python train.py --learning_rate=0.00584 --decay_fraction=1.0 --max_seq_len=2048
Each number is 200 + 40 x the weight over its row's rms, rounded and kept within 0 to 999. Layers, rows and columns count from 0. The size before them is the row's rms in percent of the matrix's.

# o: layer 4 attention output (transposed), 128x128, rms 0.0671, rows 97-123, columns 0-127
# v: layer 4 attention value, 128x128, rms 0.0534, rows 98-124, columns 0-127
o97,077,218,267,154,222,173,213,244,194,222,169,225,237,230,204,170,176,234,198,266,248,258,188,265,249,160,192,159,192,215,151,192,170,176,202,175,166,209,211,174,230,173,271,199,238,174,201,201,231,166,259,181,213,222,168,180,198,280,106,202,134,293,204,236,251,169,191,233,189,281,293,184,224,183,210,144,183,189,172,251,161,290,159,209,192,221,176,253,198,119,145,190,188,183,191,211,205,208,151,183,192,193,121,207,255,205,247,165,137,203,74,249,174,262,242,180,186,182,160,250,181,129,210,178,195,185,219,134,185
v98,071,219,194,192,127,247,200,180,153,211,119,201,144,195,228,195,126,283,186,165,209,191,197,221,256,229,237,223,203,216,170,166,216,146,195,152,279,229,167,216,224,174,269,201,173,258,204,207,152,149,223,192,265,137,190,190,209,236,177,242,228,221,132,218,153,133,221,254,200,134,146,143,190,160,180,233,205,226,212,206,198,211,202,192,241,198,226,137,215,249,163,261,258,183,286,242,259,218,260,237,259,160,258,173,205,172,172,225,253,157,145,224,167,251,255,242,159,201,179,251,215,255,211,198,120,107,193,179,173
o98,081,233,212,210,195,196,220,199,238,204,278,169,249,270,244,247,256,139,155,216,251,237,196,168,183,198,209,191,173,189,196,265,210,197,165,277,152,126,225,160,201,205,97,208,191,91,152,173,266,242,247,256,164,245,270,217,206,188,163,196,229,223,239,187,263,273,200,193,171,252,211,144,187,208,174,252,237,235,166,191,215,213,153,228,123,186,256,226,192,170,231,179,190,148,143,146,163,205,197,120,155,222,153,255,146,178,192,230,127,195,245,189,205,149,142,216,228,187,145,177,191,168,207,163,254,248,229,224,178
v99,076,200,179,159,185,211,253,210,155,159,171,200,106,230,160,152,232,85,233,186,193,199,272,252,167,191,258,282,203,229,201,263,183,209,234,291,182,212,181,224,200,219,272,190,189,247,228,148,244,238,201,283,191,207,148,208,252,207,242,230,184,216,158,232,181,197,190,242,159,200,226,206,217,165,199,173,121,194,234,230,214,210,211,114,226,285,245,193,164,221,163,101,288,217,207,189,198,255,193,171,144,175,150,222,192,226,190,200,148,223,204,214,176,173,216,207,121,226,212,224,171,227,141,139,291,210,218,231,173
o99,076,156,208,229,184,167,158,295,179,243,196,251,203,187,225,194,167,255,132,227,236,286,183,164,264,232,153,186,227,177,246,135,149,194,254,152,201,168,255,247,216,201,144,219,204,137,177,201,153,145,138,108,289,204,217,206,133,185,170,208,204,179,264,241,203,164,225,226,192,241,176,225,197,245,252,184,239,173,204,191,166,208,187,183,146,197,159,175,285,270,193,216,183,153,185,242,177,165,170,163,259,195,221,218,242,159,255,198,187,152,189,232,219,259,238,196,258,179,197,182,295,118,164,181,122,223,174,199,211
v100,068,262,264,175,237,186,203,184,247,159,187,139,175,188,225,150,136,202,180,190,232,135,213,270,318,217,175,209,235,174,183,178,266,149,167,233,176,223,198,171,158,261,181,122,211,208,175,213,141,237,175,195,222,255,280,219,209,219,95,231,222,207,255,195,223,187,168,205,241,188,113,163,207,175,228,195,193,195,219,149,242,221,262,167,193,205,143,167,144,223,258,193,196,131,253,107,124,214,224,213,202,247,265,207,200,166,142,217,174,157,191,154,241,200,193,249,179,209,215,255,235,236,227,137,167,226,156,216,169
o100,080,156,181,220,121,233,185,246,176,229,218,247,223,176,249,273,279,147,126,237,186,228,155,152,107,187,245,187,196,214,240,243,166,168,242,154,223,216,135,282,236,193,185,242,158,163,222,186,250,183,238,176,217,178,119,228,207,217,238,195,200,188,140,169,264,175,195,145,137,148,215,247,163,228,164,196,261,188,206,214,184,204,195,208,167,211,238,212,250,202,180,172,250,284,184,226,270,196,187,218,232,164,212,144,197,215,258,209,277,217,212,214,194,155,210,129,158,162,203,188,122,189,152,264,212,101,258,182,207
v101,061,172,269,240,112,188,243,252,231,235,208,183,161,233,158,220,257,208,169,249,200,286,252,200,198,244,223,184,231,216,180,201,229,212,150,203,265,194,209,204,163,190,231,117,229,211,222,167,259,172,179,185,198,165,230,178,227,143,151,185,239,245,226,190,206,191,141,194,234,224,186,244,151,302,172,260,195,145,178,202,231,231,185,196,168,206,215,263,221,199,171,234,168,159,224,250,258,178,267,198,242,161,138,236,221,146,269,96,141,207,193,167,123,201,216,276,272,258,180,199,139,181,174,167,228,158,154,147,215
o101,077,200,214,203,253,183,216,160,158,148,162,162,256,136,197,174,127,153,184,139,183,120,140,279,198,208,155,211,222,183,241,203,174,182,282,216,163,281,202,227,236,204,132,252,181,196,169,208,168,179,190,170,198,212,164,254,232,239,234,229,155,156,228,182,287,166,218,215,215,130,210,156,258,148,182,149,153,221,185,230,195,228,198,206,207,178,244,131,167,144,255,165,241,239,237,173,122,205,170,218,213,221,284,248,219,190,150,231,204,193,224,242,267,185,191,212,160,132,232,212,294,225,258,221,210,180,268,250,170
v102,071,195,158,249,198,158,231,93,238,296,165,282,196,157,184,207,201,293,220,187,236,206,160,203,209,193,173,125,203,195,269,239,153,240,216,210,166,254,192,125,147,217,195,168,190,164,230,222,166,193,263,193,177,181,234,248,182,212,149,245,184,150,209,212,201,241,198,158,221,203,180,172,273,223,172,227,182,261,153,268,241,130,231,226,286,233,164,117,214,177,196,234,124,187,213,235,197,139,162,172,275,150,200,187,228,207,184,127,231,222,206,158,203,154,217,212,128,222,228,202,208,206,216,205,218,217,167,221,296
o102,084,202,244,163,178,225,211,253,152,174,227,148,238,242,147,185,200,166,225,204,174,190,199,241,135,208,176,174,239,231,165,172,253,221,153,197,208,131,161,261,258,170,210,231,208,257,221,168,206,270,153,219,143,208,160,182,232,199,301,175,184,201,216,142,150,193,205,241,226,165,196,195,88,207,212,185,156,169,214,180,185,274,161,200,196,174,231,303,194,192,203,203,266,215,147,195,135,223,227,236,177,331,199,173,222,183,155,237,164,213,200,261,142,176,167,189,287,208,260,246,222,200,136,126,220,179,230,207,158
v103,068,231,156,231,283,187,159,192,221,204,164,161,279,223,232,176,282,187,94,102,227,151,197,132,179,242,196,225,181,158,167,144,253,193,197,199,207,204,206,193,198,187,197,214,245,200,243,199,221,207,250,162,208,170,196,205,210,229,152,217,184,153,203,146,244,187,155,253,206,147,211,162,189,197,279,153,131,161,217,225,170,217,136,236,229,202,229,200,237,270,230,226,93,239,223,176,156,205,273,143,122,220,195,231,228,194,220,234,187,195,193,219,178,205,157,285,223,205,167,147,148,141,245,283,178,197,246,142,174
o103,074,208,237,150,207,184,291,220,160,224,272,270,170,162,191,194,93,223,366,254,185,231,190,222,172,166,187,147,207,214,238,216,134,158,195,178,207,181,229,191,228,234,223,169,179,214,160,210,181,172,216,220,179,163,216,150,183,184,219,173,242,285,151,236,211,251,255,217,224,214,173,188,184,182,143,231,247,164,211,153,213,102,264,161,124,203,218,245,172,137,240,172,241,169,206,267,220,168,189,256,229,179,243,172,177,181,172,120,248,193,216,154,165,195,208,148,186,198,181,194,215,248,205,149,216,264,206,196,196
v104,064,207,221,237,237,211,226,192,251,194,175,199,197,274,187,201,256,262,210,222,315,195,132,114,148,184,191,212,174,284,183,248,208,205,168,245,187,163,201,280,272,106,196,262,153,250,138,140,186,305,168,194,279,126,235,183,219,211,211,204,214,191,192,149,119,208,224,183,152,166,245,228,147,205,192,170,200,113,240,233,177,218,241,186,185,248,165,228,246,176,249,202,166,161,157,236,196,158,259,197,236,172,213,243,139,213,205,203,251,193,218,189,187,132,183,201,207,190,213,225,216,205,177,187,209,227,154,217,147
o104,085,210,226,200,161,200,220,245,125,170,227,237,175,170,168,252,212,171,206,133,168,248,180,217,199,214,195,165,263,117,290,227,159,169,208,212,187,266,170,204,199,246,273,188,256,176,222,231,236,147,202,180,111,250,193,205,178,198,223,223,175,240,177,270,218,171,213,204,251,175,131,216,233,212,257,236,165,265,106,214,156,142,173,204,233,143,188,213,188,176,132,221,199,219,220,136,148,283,164,240,135,212,170,204,247,163,224,251,213,203,219,252,150,291,203,149,244,242,158,200,190,173,240,236,192,177,138,136,185
v105,070,196,247,210,196,201,150,296,135,225,218,209,135,223,267,200,219,220,146,164,204,162,227,192,160,270,221,223,243,174,220,248,136,165,184,194,227,133,213,217,297,218,295,244,217,181,179,175,226,171,254,232,202,100,208,155,209,212,126,241,217,129,250,183,200,187,200,205,228,130,226,127,210,138,191,243,133,171,237,244,221,182,273,194,199,235,256,206,215,177,249,205,224,160,268,144,181,210,224,170,163,189,193,292,214,223,139,169,182,171,200,276,212,261,230,216,179,208,158,206,251,161,172,207,161,212,230,199,203
o105,078,199,239,194,177,152,273,67,239,166,217,266,224,251,229,213,169,184,201,232,173,221,188,242,251,159,173,224,236,266,214,139,178,152,214,171,181,214,181,247,211,230,156,185,204,249,170,212,206,239,244,159,149,295,191,225,191,155,198,177,209,249,126,153,218,245,228,197,228,244,184,238,174,176,235,135,219,215,233,214,189,214,158,155,263,182,148,179,232,216,181,195,218,252,130,215,207,215,183,190,234,260,108,159,153,123,246,288,253,182,253,152,198,153,125,156,175,220,177,239,160,224,250,173,221,160,177,165,205
v106,079,179,180,179,220,255,180,181,223,252,137,227,206,190,127,157,148,207,157,277,206,272,215,229,174,173,167,230,188,189,210,225,156,197,168,210,161,242,245,160,186,250,243,229,232,222,183,257,173,194,205,211,259,229,139,177,255,241,201,176,175,158,250,197,223,262,162,216,77,249,214,251,226,210,170,151,134,250,150,190,161,202,223,137,256,241,252,211,223,184,210,234,220,215,269,164,242,182,199,151,128,134,176,187,126,207,114,226,219,224,185,284,213,186,207,99,234,195,244,287,155,188,183,206,207,196,205,210,210
o106,083,179,224,200,96,145,190,198,190,139,240,224,194,174,247,258,227,213,264,145,169,153,210,200,201,190,234,213,284,204,168,144,227,245,266,156,211,179,170,196,206,149,222,182,129,228,195,155,152,209,166,232,225,151,203,214,180,169,207,187,202,192,220,234,168,193,205,250,269,204,173,244,157,217,185,276,199,112,216,218,177,230,174,243,190,200,178,134,257,156,176,175,231,155,126,197,159,206,165,250,278,278,152,265,256,194,239,203,172,183,218,118,167,277,221,276,150,171,221,124,264,174,238,231,228,208,212,218,233
v107,069,188,185,219,193,135,199,249,223,173,257,159,247,146,186,200,151,233,189,160,179,171,152,175,241,259,221,229,186,185,256,159,253,128,126,151,280,217,174,204,191,283,242,213,220,226,196,205,189,216,283,176,204,140,273,178,196,230,169,262,187,145,118,127,151,197,160,172,241,212,219,191,239,155,188,233,213,150,142,174,219,252,197,236,193,289,243,152,195,183,178,170,246,266,220,217,189,258,272,273,175,146,193,187,291,202,210,206,197,162,237,224,155,191,225,189,178,157,172,266,230,224,227,201,185,164,156,263,185
o107,081,153,252,162,241,284,221,115,198,236,169,200,189,250,201,232,237,143,179,232,172,169,260,219,168,182,201,128,279,191,141,209,150,225,250,226,175,191,210,200,190,111,211,165,214,150,238,178,287,185,155,140,179,198,187,256,227,193,241,191,218,242,252,202,261,177,220,239,173,194,224,221,160,238,172,243,137,244,302,184,185,193,248,134,205,150,180,229,197,277,235,228,183,161,154,185,233,166,174,171,179,212,226,229,96,181,206,245,192,252,204,158,257,219,186,177,152,168,235,152,185,176,169,237,212,271,210,127,170
v108,067,165,192,234,135,149,266,107,183,184,226,188,182,187,263,184,236,242,199,302,221,222,194,249,176,186,168,239,204,182,219,222,232,126,245,224,237,200,146,115,207,163,159,256,206,249,189,165,286,174,178,195,228,209,206,211,236,169,203,248,183,266,220,263,279,194,173,226,170,263,236,67,168,179,97,178,196,210,170,195,214,229,211,247,169,205,162,193,187,161,265,246,144,234,182,206,239,167,179,203,209,213,278,236,179,286,210,199,134,202,198,286,166,205,189,216,213,220,176,220,227,174,223,205,225,226,223,221,206
o108,079,191,205,162,283,258,167,291,228,177,192,213,193,284,119,239,148,161,195,156,224,153,227,189,175,198,174,156,206,219,143,168,174,238,177,154,219,215,196,247,202,179,257,128,242,172,186,259,182,225,272,153,202,197,189,248,144,243,189,146,158,170,224,130,177,228,262,131,245,168,172,271,223,215,226,279,181,253,235,183,230,223,166,179,193,235,203,202,206,153,178,205,204,128,238,151,212,206,258,175,306,204,164,195,191,204,139,214,227,174,159,133,199,209,277,216,187,185,172,157,190,249,210,140,259,157,192,250,227
v109,060,216,169,204,161,244,212,178,208,254,166,208,196,97,198,223,214,195,232,141,191,299,325,202,206,274,193,206,217,243,243,243,202,169,243,169,216,214,193,172,193,214,208,203,263,223,206,168,160,148,186,149,207,107,197,216,221,111,237,233,212,216,133,202,198,206,246,221,147,281,186,162,234,196,220,172,162,246,230,273,255,279,197,188,232,201,209,270,149,167,217,156,161,122,165,131,137,168,164,224,244,249,192,197,216,162,215,176,212,252,169,164,190,226,196,159,131,210,213,185,184,148,216,159,164,227,241,249,159
o109,077,123,226,210,218,188,218,208,174,223,167,224,219,207,168,200,188,188,225,293,257,130,101,229,173,138,213,201,172,173,177,162,200,216,151,227,189,187,205,165,257,250,228,201,139,131,179,251,169,226,189,222,166,270,251,252,221,240,155,173,131,196,258,225,203,194,189,176,247,208,215,194,103,183,190,254,248,224,203,132,156,195,160,192,187,232,237,106,200,239,157,220,250,201,240,221,152,258,239,203,195,167,174,243,171,225,170,199,154,179,222,210,163,182,200,172,278,202,198,320,276,193,196,231,274,178,215,125,166
v110,061,333,297,257,167,255,148,205,153,215,268,189,172,198,224,203,173,256,225,110,199,148,177,236,152,160,209,209,190,155,247,161,207,205,246,172,236,228,213,199,202,205,126,180,217,203,186,221,202,142,166,238,218,190,273,245,215,205,149,147,191,170,170,225,197,145,156,173,224,177,169,158,207,222,189,210,205,216,243,152,234,211,172,139,200,118,189,172,190,195,193,163,206,140,198,172,274,245,193,189,255,265,166,198,88,196,238,193,241,240,193,230,148,217,133,191,272,210,158,250,217,209,247,202,198,251,161,132,166
o110,077,103,164,153,247,152,250,168,212,158,157,209,214,260,229,173,149,231,195,295,170,229,213,151,205,208,172,250,231,192,165,254,227,208,170,198,205,197,165,139,232,247,248,239,173,246,207,160,237,234,290,181,160,206,158,165,164,225,191,255,163,273,161,219,222,242,231,199,164,206,211,230,216,166,221,191,219,208,169,274,196,160,195,230,219,245,230,210,229,193,179,209,153,182,220,258,162,145,269,177,149,155,237,219,293,180,166,165,225,162,279,148,196,139,170,178,152,214,161,101,151,247,132,200,175,193,227,270,173
v111,061,239,183,141,203,218,184,226,266,173,188,179,252,199,256,262,265,205,182,259,241,220,200,143,163,172,133,218,115,217,185,227,238,204,173,227,186,204,153,190,159,120,217,192,173,249,214,184,181,151,258,148,245,232,113,183,182,178,279,239,202,243,219,227,174,196,124,234,180,235,203,216,100,146,199,149,166,234,149,232,150,123,259,218,234,184,174,133,183,150,214,203,231,197,223,225,207,180,145,182,151,197,208,198,228,245,153,199,226,169,181,153,159,228,218,231,223,259,129,275,215,263,178,191,273,256,205,248,234
o111,076,197,141,253,217,186,213,183,165,243,193,170,151,216,160,181,123,160,192,122,157,164,244,262,250,168,277,185,251,187,190,233,216,162,205,191,180,201,207,228,160,226,192,189,247,148,218,232,178,220,216,217,178,146,212,233,249,195,163,126,261,167,228,195,244,241,270,166,208,176,217,155,253,270,167,246,205,174,221,188,307,250,157,209,139,259,177,254,248,220,207,200,170,218,208,94,208,191,197,277,208,179,224,228,237,182,275,260,184,198,187,190,201,218,179,189,135,193,230,79,190,149,252,206,129,163,189,170,179
v112,066,183,206,178,191,188,206,247,220,199,274,154,251,146,210,184,223,174,163,160,185,201,228,302,159,211,160,207,169,181,170,188,145,164,267,169,160,179,242,156,250,229,231,256,175,139,172,199,232,227,166,216,257,201,205,168,133,244,216,249,159,175,185,209,258,203,175,152,219,160,266,216,249,214,214,142,174,218,203,192,183,251,206,177,172,236,158,236,210,171,209,232,102,167,260,239,180,210,272,160,130,201,302,225,297,237,275,177,198,194,198,274,188,210,161,218,213,171,100,126,147,230,179,190,181,190,149,188,227
o112,073,193,156,227,226,205,178,151,181,184,180,203,172,233,260,228,159,184,169,244,187,176,185,143,272,210,236,225,205,203,213,237,205,245,116,181,263,203,205,252,119,189,215,191,259,278,238,221,181,201,267,186,145,193,228,251,267,194,218,187,214,179,245,120,135,174,200,268,210,156,138,164,157,246,169,241,207,117,288,222,222,190,173,228,221,163,232,192,205,193,162,110,276,169,193,183,251,170,144,214,185,150,103,178,127,157,157,224,189,264,249,175,216,232,199,209,183,178,269,222,208,137,199,202,204,257,199,223,237
v113,067,169,200,149,164,208,221,163,227,184,169,241,278,225,173,143,291,205,227,248,229,228,245,195,187,215,165,189,223,197,204,189,159,223,199,149,197,197,225,148,231,220,215,49,164,239,313,184,221,207,162,240,187,232,217,257,189,262,226,191,246,210,263,240,160,197,189,203,208,182,185,263,244,170,194,180,200,242,178,190,248,170,224,171,200,212,142,196,186,180,207,238,283,221,177,96,247,167,237,253,229,195,177,154,220,206,119,175,147,172,244,158,216,99,175,172,252,159,159,279,155,221,191,214,223,195,213,197,254
o113,081,241,184,199,132,173,201,211,178,227,184,189,226,229,184,253,175,184,159,187,218,177,186,252,165,243,215,169,193,139,182,196,231,176,225,215,219,186,102,260,215,200,190,342,154,242,138,266,151,167,235,142,222,205,183,201,292,103,139,196,198,166,154,197,227,249,192,175,176,184,158,199,177,223,198,161,218,205,261,248,171,189,156,185,243,231,271,249,221,200,190,194,152,182,212,293,156,250,127,182,190,192,219,154,209,175,205,215,245,207,224,157,120,327,211,196,219,223,243,165,245,175,209,240,210,234,180,170,165
v114,064,204,166,214,211,212,211,149,205,157,177,220,233,238,238,122,157,216,248,228,131,192,293,216,216,176,224,242,176,229,192,234,256,147,194,128,227,234,181,194,215,220,181,282,220,182,232,197,177,176,148,129,168,178,165,128,179,267,181,184,192,263,155,205,195,161,206,185,227,249,239,277,208,207,241,222,189,184,212,184,198,241,212,83,164,210,231,159,176,146,196,221,133,172,184,176,282,175,187,191,141,271,187,128,180,262,128,239,240,250,187,201,181,170,212,125,199,189,176,122,231,226,151,254,255,196,179,133,234
o114,074,165,213,204,196,218,153,256,192,189,264,137,143,244,216,249,186,267,196,237,242,210,215,144,213,123,132,212,222,254,196,133,98,260,251,214,209,234,263,244,135,171,215,152,184,194,137,196,260,155,247,285,230,194,210,296,165,206,223,204,209,191,154,205,214,220,218,250,200,212,171,189,196,151,186,182,219,199,146,169,181,181,164,293,213,157,158,184,160,249,158,127,205,236,206,151,204,254,195,209,229,104,194,260,181,152,223,191,223,212,202,159,265,186,211,216,188,181,251,234,162,162,251,159,135,215,235,210,178
v115,067,190,224,212,237,188,206,146,202,252,223,209,262,140,188,209,151,111,192,201,192,260,172,168,205,181,186,269,179,164,211,243,161,197,197,236,187,208,154,161,102,198,247,192,114,183,216,265,196,247,187,199,220,203,186,222,197,170,123,169,202,260,263,139,251,215,233,187,234,127,225,176,193,133,305,221,204,195,192,274,205,207,176,145,171,267,179,169,227,185,185,159,242,98,171,170,203,145,220,140,282,220,259,168,160,198,193,204,206,203,149,267,256,219,219,124,192,244,199,243,161,206,252,219,188,164,215,230,166
o115,074,245,163,141,194,187,208,231,197,148,166,239,189,228,169,158,239,325,200,251,254,153,199,223,203,191,238,158,224,196,203,157,247,209,246,145,182,194,197,222,281,210,230,173,221,192,242,167,146,185,203,162,173,198,244,228,262,170,240,234,155,124,110,226,147,157,145,212,186,247,217,209,223,286,226,208,165,261,233,120,237,160,264,208,247,157,256,220,158,207,205,227,135,254,213,210,199,191,214,218,120,237,131,183,210,192,260,216,147,212,244,144,146,194,136,273,210,148,189,174,175,184,150,181,185,201,214,184,254
v116,060,252,184,177,312,212,167,229,222,227,195,179,203,238,197,107,238,236,149,119,206,237,233,171,307,165,165,188,194,186,228,194,151,283,152,215,188,102,222,250,170,254,239,185,208,154,215,177,161,203,145,96,212,310,175,179,240,189,215,177,179,217,173,203,231,202,220,195,210,207,202,155,225,242,213,192,215,186,222,212,179,244,196,196,202,206,247,213,210,203,255,174,258,201,179,135,198,139,189,149,174,220,324,187,248,185,218,190,194,251,253,177,200,259,263,179,206,194,141,227,256,253,227,203,200,214,254,219,226
o116,076,176,194,148,196,195,274,206,192,172,251,208,204,176,283,310,194,157,184,192,200,197,166,239,227,243,262,223,194,287,138,214,228,99,180,194,190,223,149,193,232,167,196,223,213,186,186,237,266,171,205,241,205,143,172,207,168,178,188,184,283,140,247,186,187,208,159,215,192,178,184,211,197,165,200,226,270,211,211,199,213,152,209,147,206,212,108,199,222,178,212,192,157,292,178,262,292,251,202,233,256,200,132,229,186,196,137,213,143,159,221,205,221,158,174,256,109,191,278,136,149,174,217,208,144,233,201,159,208
v117,066,292,248,158,150,217,202,153,131,107,116,247,145,194,176,232,250,153,235,177,240,196,274,196,131,125,231,221,208,140,264,166,171,172,210,196,171,166,139,160,243,206,221,210,147,204,211,235,232,205,162,158,194,260,183,194,264,204,202,155,182,199,155,216,163,205,242,185,115,234,276,218,221,174,266,204,193,215,138,222,252,251,168,161,220,193,133,217,170,266,217,137,209,201,219,204,210,251,220,166,219,207,202,214,226,215,168,227,239,128,161,239,183,194,214,192,254,126,220,229,203,267,225,141,165,239,248,212,167
o117,081,157,113,252,190,153,199,277,246,222,245,165,243,173,167,126,132,243,155,231,199,221,196,214,210,314,158,227,199,198,129,196,224,193,197,214,184,259,280,239,190,191,184,214,196,243,157,185,166,225,276,250,179,209,173,198,132,179,214,234,219,163,234,244,246,146,150,266,276,172,134,166,155,290,193,181,155,210,247,203,156,187,177,243,178,190,285,220,221,192,142,203,198,176,198,249,181,137,207,238,211,227,200,193,188,189,203,165,217,274,237,201,197,165,128,208,120,257,136,177,183,222,158,215,212,183,203,166,214
v118,068,189,251,173,232,286,185,194,196,225,205,185,205,263,141,195,204,289,104,175,198,144,192,177,169,131,178,158,315,218,242,192,257,181,175,223,238,181,189,171,220,219,253,197,226,222,264,173,190,156,206,217,120,176,185,249,179,184,153,217,254,224,222,126,223,260,167,215,155,243,155,168,193,231,166,245,219,218,169,113,197,203,236,183,233,153,214,130,167,229,196,182,216,200,256,249,214,140,222,277,199,242,264,154,224,209,180,154,251,210,199,128,198,192,211,133,226,205,170,128,236,178,184,190,222,186,301,182,191
o118,083,151,195,222,171,106,228,233,184,189,220,173,167,195,244,268,275,174,310,148,227,228,227,162,218,266,167,221,194,225,162,221,137,196,181,169,132,217,203,233,156,227,160,153,177,172,150,200,239,227,195,176,251,229,180,212,201,197,214,151,151,199,112,165,223,250,179,232,208,168,219,224,187,225,155,238,162,201,272,228,218,151,164,215,195,191,155,285,232,196,248,244,202,191,115,169,216,216,166,214,219,190,163,297,162,255,130,272,152,231,214,191,177,186,181,213,178,177,259,264,153,236,171,246,189,259,124,250,177
v119,059,201,201,251,193,231,237,231,148,141,136,221,210,175,182,172,260,207,117,253,188,269,142,234,180,228,211,216,237,171,256,128,217,141,156,182,269,234,169,197,124,193,232,133,214,279,207,185,197,207,234,205,191,204,155,199,286,163,212,192,156,185,211,236,188,221,199,257,150,272,220,186,155,195,190,210,115,262,169,177,255,173,200,237,183,144,158,211,177,276,159,268,217,153,197,136,231,244,155,177,265,241,183,188,189,228,191,199,253,186,196,230,176,148,167,181,205,173,192,171,196,216,201,134,114,172,290,161,155
o119,068,187,183,183,207,177,176,146,286,255,201,205,263,212,172,266,182,233,255,147,234,168,222,72,187,167,225,155,217,221,112,272,219,245,234,191,143,213,230,158,273,166,216,249,187,157,154,259,206,169,165,186,171,209,231,251,179,191,143,217,211,180,191,216,205,218,126,201,178,188,154,221,244,221,205,123,172,164,298,190,151,194,132,207,192,290,219,176,254,131,259,161,154,184,211,203,219,149,259,227,159,171,199,232,227,190,191,206,180,268,190,158,152,229,216,198,215,211,192,194,187,259,221,292,182,212,216,162,193
v120,071,249,200,207,193,241,212,255,231,161,186,177,129,108,232,231,185,177,193,210,159,123,181,176,226,215,218,225,140,259,214,190,245,187,132,168,181,183,240,223,289,215,169,260,291,154,202,160,249,191,215,217,207,157,111,192,269,216,149,141,228,235,229,226,174,211,144,150,177,195,188,239,288,155,218,204,146,260,218,192,131,231,184,161,218,141,202,187,199,224,188,212,186,211,147,182,172,254,151,140,128,249,193,263,203,162,225,191,180,164,251,252,169,164,164,201,251,273,227,188,185,149,173,245,137,238,167,220,212
o120,076,186,229,214,196,149,146,160,135,206,195,235,235,238,157,138,206,197,213,211,200,213,230,272,174,170,202,223,218,180,186,198,167,243,213,217,255,217,151,175,124,193,195,169,132,266,168,222,180,219,149,194,222,217,263,254,163,180,198,273,167,201,211,196,217,214,277,190,192,232,207,196,115,222,188,199,323,107,138,182,266,158,221,189,204,231,173,205,259,175,215,237,187,173,220,102,177,169,256,258,252,67,157,181,169,260,197,208,271,209,192,201,159,211,243,217,150,201,187,217,204,243,258,182,223,162,240,158,207
v121,069,121,204,224,249,148,129,242,174,207,196,171,158,156,151,81,229,184,237,235,198,229,202,165,144,172,184,223,192,267,211,161,157,191,189,165,166,191,206,167,248,143,191,201,229,166,145,284,206,198,195,202,168,176,171,245,175,127,216,221,235,164,214,208,223,190,251,199,190,205,211,245,249,201,173,242,226,157,230,236,228,237,208,218,281,240,159,175,192,180,234,257,224,281,141,223,202,191,235,194,196,214,81,155,166,184,216,226,220,219,223,243,156,186,115,249,132,175,160,161,224,283,231,197,302,254,200,165,186
o121,074,233,193,182,154,215,249,184,216,159,211,177,240,243,275,277,145,236,217,221,229,211,209,145,256,206,211,182,211,188,168,207,229,234,229,269,269,203,205,213,137,205,198,222,148,203,250,167,125,185,187,156,284,231,188,205,212,231,231,239,88,250,182,226,139,224,229,197,252,208,225,214,135,170,266,188,150,230,168,170,167,224,179,134,144,200,220,209,156,225,145,131,196,171,172,147,180,212,153,232,217,169,293,184,207,226,212,201,245,177,148,151,308,185,218,216,255,211,219,226,179,87,151,194,144,175,200,215,177
v122,065,269,230,203,234,273,183,193,200,204,259,234,159,162,253,144,195,167,135,157,164,223,204,225,268,268,259,272,232,215,233,169,195,195,223,226,276,222,208,233,205,191,199,252,217,229,190,249,106,182,228,140,206,221,222,187,113,143,188,197,264,223,179,153,189,179,166,215,229,277,232,195,224,211,149,196,175,180,225,204,188,119,223,197,231,139,139,189,255,168,174,166,219,194,225,105,293,148,177,114,155,231,200,188,160,188,166,221,128,230,210,185,126,155,194,189,198,214,194,259,206,245,197,234,163,145,214,214,163
o122,077,106,153,191,161,146,207,185,204,113,193,223,179,248,146,279,181,230,190,276,253,207,221,171,179,180,146,146,229,226,206,179,251,190,148,176,149,143,192,243,202,216,198,159,165,165,159,178,243,182,142,249,186,188,150,174,245,210,150,228,183,195,196,218,230,258,193,169,179,180,164,159,241,160,249,235,247,248,161,188,212,278,192,233,168,215,194,91,211,202,215,204,198,219,237,248,208,255,225,267,247,208,184,293,210,152,177,178,249,249,223,234,243,196,233,256,221,205,110,99,187,197,201,182,183,281,218,181,244
v123,063,112,187,192,210,190,159,249,268,208,217,193,211,223,258,201,170,221,160,146,155,208,180,221,167,174,228,188,148,216,220,219,226,264,133,198,183,214,222,273,223,281,206,190,196,249,219,250,243,117,162,204,206,228,244,240,201,233,134,152,189,198,304,193,206,140,227,224,188,223,221,152,207,209,242,267,145,192,136,144,199,238,155,200,152,132,217,275,199,223,215,275,189,209,185,183,210,152,142,188,212,247,146,163,192,179,159,121,252,202,231,244,177,264,204,278,262,186,146,181,161,210,200,166,228,234,293,186,217
o123,077,269,182,182,187,163,190,159,177,128,171,182,203,294,227,264,208,219,182,212,193,271,182,231,206,260,205,187,248,234,230,179,125,197,276,130,241,233,190,216,168,145,251,239,205,152,197,151,135,247,213,196,199,176,260,165,220,221,213,179,180,207,130,164,169,225,152,133,207,124,217,238,185,140,193,161,257,180,259,245,245,211,245,175,174,234,126,158,181,158,196,167,189,185,236,180,291,287,218,235,192,181,221,248,137,232,219,227,165,215,194,178,214,132,157,165,168,200,214,189,229,268,236,249,136,156,181,224,261
v124,067,152,266,193,167,234,256,153,227,188,184,192,216,203,184,131,235,252,185,187,226,231,232,285,210,208,263,138,269,179,211,159,215,196,174,146,265,202,182,115,182,154,256,205,161,188,233,171,198,134,189,229,197,179,188,224,238,173,168,199,177,236,185,119,229,266,212,252,134,210,164,259,178,169,205,129,193,269,236,207,230,209,202,228,165,247,240,211,202,196,207,241,207,253,220,228,190,150,267,233,238,168,230,178,121,260,128,236,246,170,213,232,150,132,199,303,162,189,177,199,246,175,210,184,230,244,103,163,185